From a checkpoint of a small transformer trained on Wikipedia: vocabulary 8192.
Each number is 128 + 32 x the weight over its row's rms, rounded and kept within 0 to 255. Layers, rows and columns count from 0. The size above them is the row's rms in percent of the matrix's.

# layer 7 MLP down (transposed), 1024x512, rms 0.0284, rows 1009-1023, columns 448-511
size [104 102 120  92 106 117  86 108  97 103 106  96  88 102  99]
[[214 140 149 160 173 154 146 128  93 140  80 123 149 101 168 137 178 145 132 134 135 156 184 185 140 144 148  70 109 166 135  89  83 182  77 186 127 135 127 133 120 119 138  92 123 107 111 114 119 160 154 120 154 149 186 153  86 136 127 112  53 130 161 117]
 [176 110 179  65 100 103 119 159 197 201 164 105 166 173 155 165 100 146 177  74 173 111 133 120 142 109 199 138  68 141  42 165 132 135 158 137 123 161 116 141 160 103 169 163 147 118 179 149 101 105  90 107 181 131 175 102  77 162 115  99 165 164 121 139]
 [121 158  91 126 183 110  47 120 164 123  87  96  96 143 185  64  74 123  74 164 125 101 147 116 120 160  95 113 104 104 167 100 134 123  35 151  69 123 137  93 135 142 122 142 145  95 136 106 151 177 165 108  87 166 115  78 112 156 127 172 105 171  94 167]
 [102  96 136 145 124 137  89 128 123 209  83 128 121 153 132 130 129 146  86 142 100 141 132 141 144 135 134  93 123 130 132 111 150 140 171 121 106 152 106  88 134 130 139 104 104  95 162 163  94 108 103  60  97 147 186 171 113  98  92 178 180 114 114 152]
 [164 153 128  42  74 168 131  74 182 153 128 134 141 124 149  74 131 188 101  52 109 165 106 150 173 144 118 108  77  99 137 138 130 110 171 128 109 169 112 129 149 147 135 164 148 104 114 119 119 102 154 104 127 118 193 158 163 161  92 186 151 113 126  96]
 [112 198 101 107 101 160 178 128 128 124 156  84 120  72 135 139 127  51 134 109 168 121 152 136 177 194 158 135 132 174 130 170 122 111 127 188  56 152 140 133 104 111 115 127 135 128 122  68 133 103 148 130  92 126 122 138  86 106  81 157 142 120 165 163]
 [125 136 152 151 188 176 105 137  87 122 158 116 123 104 114  98 105 113 159  98 143  70 181  93 116 120 158 159 145 147 124 121 140 125 137  83 113 162  72  94 137 107 141 192 141 104 122 171 109  73  77 147 173  97 135 106 114  79  99 149 126 132 147 173]
 [139  87  78 102 157 135 136 153 116  88  88  77 125 154 159 115 104 145 174  74 126 158 177  90 168 123 152 133 129 136 123 114 105 109 142 131 154 140 156 102 225 123 144  92 135 161  90 116  80 213 150 104 110 142 183 126 173 153 104 153 115  58  70 132]
 [159  99 136 183 140 149 162 119 104 131 129 126 109 110 112 115  73 100  14 130 123 157 186  82  81 158 121  81  93  70  95 109 166 100 146 161 140  99 126  90 179 109 156 125 143 154  92 161  59 121 104 162 110 114 178 153  84 169 141 100 135 146 147 149]
 [109 150 106  99 169 125 192 144 160 107 125 123 200 147 146 185 145  99 143 146 143 119  90 121 120 127 106 127 117 132  87 119 129 141 102 181 116 177  70 122 161 142  79 103  28 141 168 119 124 168 139 132 154  93 164 152 119 136 133 132 136  80 141 120]
 [166 144 152 117 180  96 104 167  96 137 161 181 107 177  82 140 123 132  80 125 105 121 149 156  89  83 136 188 108 126 138 187  88  69  97  76 136  78 135  95 168 125 115 172 137 155 115  82 143 124 155  94  97 176 117 168  78 153 200 110 151 155  88 153]
 [157 162 112 136 135 107  56 138 188 119 133 129  77 103 114 118  99 133 104 131 197 112 103 108 101 158 171 221  88 100 100 104 185  84 110 130 126 113 112 123 168 144  55 172 153 152 165 138 156  95 131 167  95 119  74 118 159 103 136 115 128 176 131 114]
 [107  62  77 140 105 124 186 101 111 122 151 180 157  99 119  71 163  79  89 127 106 141 148 147 166  45 128 122 221 119 145  99 119 115 101 180 124 167 143 122  87 146 162 147 101 146  96 121 172 131 118 120 156 100  97 119 126 110  83 152  96  87  66 101]
 [134  92 140 112  97 164  96 140  60 140 129 127 134  74 122 189 119 150 126  98 175 127  88 136 135 111 135 175 181 111 160 108 153 155 140 132 137 133 116 148 167 110 170 108 184 109  86 101 117 126 102  92 132  71 147 114 117  32 121 172 158 160 146 157]
 [123 110  73  96 174 113  94 118  90 113 143  31 138 107 199 141  95 125  83  81 164 146 100 133 128 116 140 144 142 118 155 127 122 103 109 108 102  68  80 186 149 127 143 116 147 100 101 139 121 122 124 142 148 126 132 128 108 165 154  86 135 124 142 151]]
# layer 7 MLP up, 1024x512, rms 0.0293, rows 1010-1023, columns 448-511
size [103  98  95 112 106  94 102  99  99 109  87  98 104 102]
[[152 171 129 139 103 150 122 102 109 166 154 159  71 104 112 142 137  74 148 142 128 115 163  85 114 132 107 112  53 130 121 126 106 144 101 132 169 185 164 152 147 143 114 107 109  64 120  90 192 106 149 120 135 125 131 147 104 149 103 137  85 157 136  98]
 [127 112 128 120 154 162 191 137 103 109  95 115 161 150  81 157  51  83 158 159 146 129 162 142 193 150 121 123  96  76 139  91 118 126 101 201 135 160 100 100 201 199  95 113 117 150 151 102 109 144 144 163 171 136 146 139 107 149  88 108 161  81  73 120]
 [135 168 115 118 139 150 141 125 127 103 148 124 103  98  98 161 105 160 171 147 105 155 123  41 127 171 175 166 196  94 124 127  92 142  85 122 151  85 142 158 151 133 111 156 110 119 113 167 139 204 137 126 163 102 122 130  80 129 140 170  98 172 169 153]
 [ 54 121 112 141 159 152 146 125 134 108 122 139 130  89 139 150 111 114 129 127  78 151  86 180 128 121 125 182 142  63 124 133 111 167 132  91 128 147  51 144 114 129  81 115 123 143 109 114 122 118 161 142 130 106 135  98 156  91  50 158 126 117  83 158]
 [114  67 183 116  81 139 102 131 173 103 143 171 161  88 112 143 110 121 171 136 149 161 122  96 154 103 131 121 126 105 151 119  60 163  91  61 106  82  97 103 141 130 120 144 161 126  99 148 193 110 137 210 116 185  97 127 116 129  99 162 150 159 189 121]
 [139 121 147 136 108 128  79 113 166 143 100 129 102 114 138 167 102 136  90 205  99 126 159 130 129 108 117 104 144 123 131 135 140 123 118 132 138 109 140 100 128 175 116 206 132 163 138 160 215 141 196 103 104 198 109 161  85  75 129 134 141 108  99  94]
 [ 80 176  88 105 100 135  92 133 209 152 120 182  52  85 135 145 163 119 176 131 132  74 170 126 145 159 136 119 168 113 136 128 117 124  89 120 137 147 115 183 141 107 103 160 143 115 163 106 141 151  92 140 211  83 116 131 148 144 136 107 116 193 123 127]
 [105  72 133 117  85 167 141 163 166  93 142 153  97  61  53 179 141 137 137 186 105 106 125 110 137  82  97 149 123 155  74 108 167 127 112 171 143 137 126 113 100 123 140 154 115  95  52 150 125 138 158 161  87 167 149 165 136 121  97 165  89 214 128 111]
 [114 148 102 126  99 141 119 113  77 107 155  96 100 154 108 226 109 153 132 168  91 137 144 131 133 121  97 152  71 112 108 135 154 162 135 118 126 135 117 126 212 138  77 135 132 137  99 163 163 141  94 106 131 100  85 132 140 115 116 124 161 168 126 128]
 [ 87 135 146  98 120  66 183  67 151 127 133 164 121 155 138 171 152 142 156 147 156 180  88 135 171 113 140 102 102 111 117 170 140 150 153 121 187 130 128  69 150 117 108 105 115 137  72 132 155  87 155 122 101 142  95 114  98 103 128 129 121 157 184 149]
 [ 95 123 122 119 152 154 202 123 120 165  70 138 129  89  94 134 138  75 150 147  86 135 142 181 146 164 127 123 147  79 136 138 136 141 136 154 170 136  95 131 139 135 137  81 149 121  99 106 134 133 190 143 156 142 120 180 103 126 100 105 133  87 111 146]
 [128 111  67 132 136 152 135 116 123  91 129  95  90 114 134  99  86 200 101 133 104  88 121 118 110 112 130 179  99 148 131 154  95 164 126 193 108 103 148 152 140 124 159 158 160 150  97 100 127 147 128 163 130 173 162 188 170 126 149  85 107 157 118 133]
 [159  43  84 152 122 209  83  70 181 131 135 116 151 133 155 154 145  47 175 102 137 144  90 164 122 134 104 125 111  95 144  88  94 155 120 117 143 133 101 147 170 157  99 107 161 132 133 134 169  84 179 146 100 151  84 146 102 116 125 158 152 134 111 147]
 [129 168 125  95 116  90 102 146 177 144 126 136 142 127 103 148  82 146 177 155 103 138 157 126  99 176  79 157 104 121 104 134 131 163 160 103 121 115 174 137 134 145  97 157 122  98 174 125 112 110 175 145 171  67 150 160  59 156 152 183 133 128  97 122]]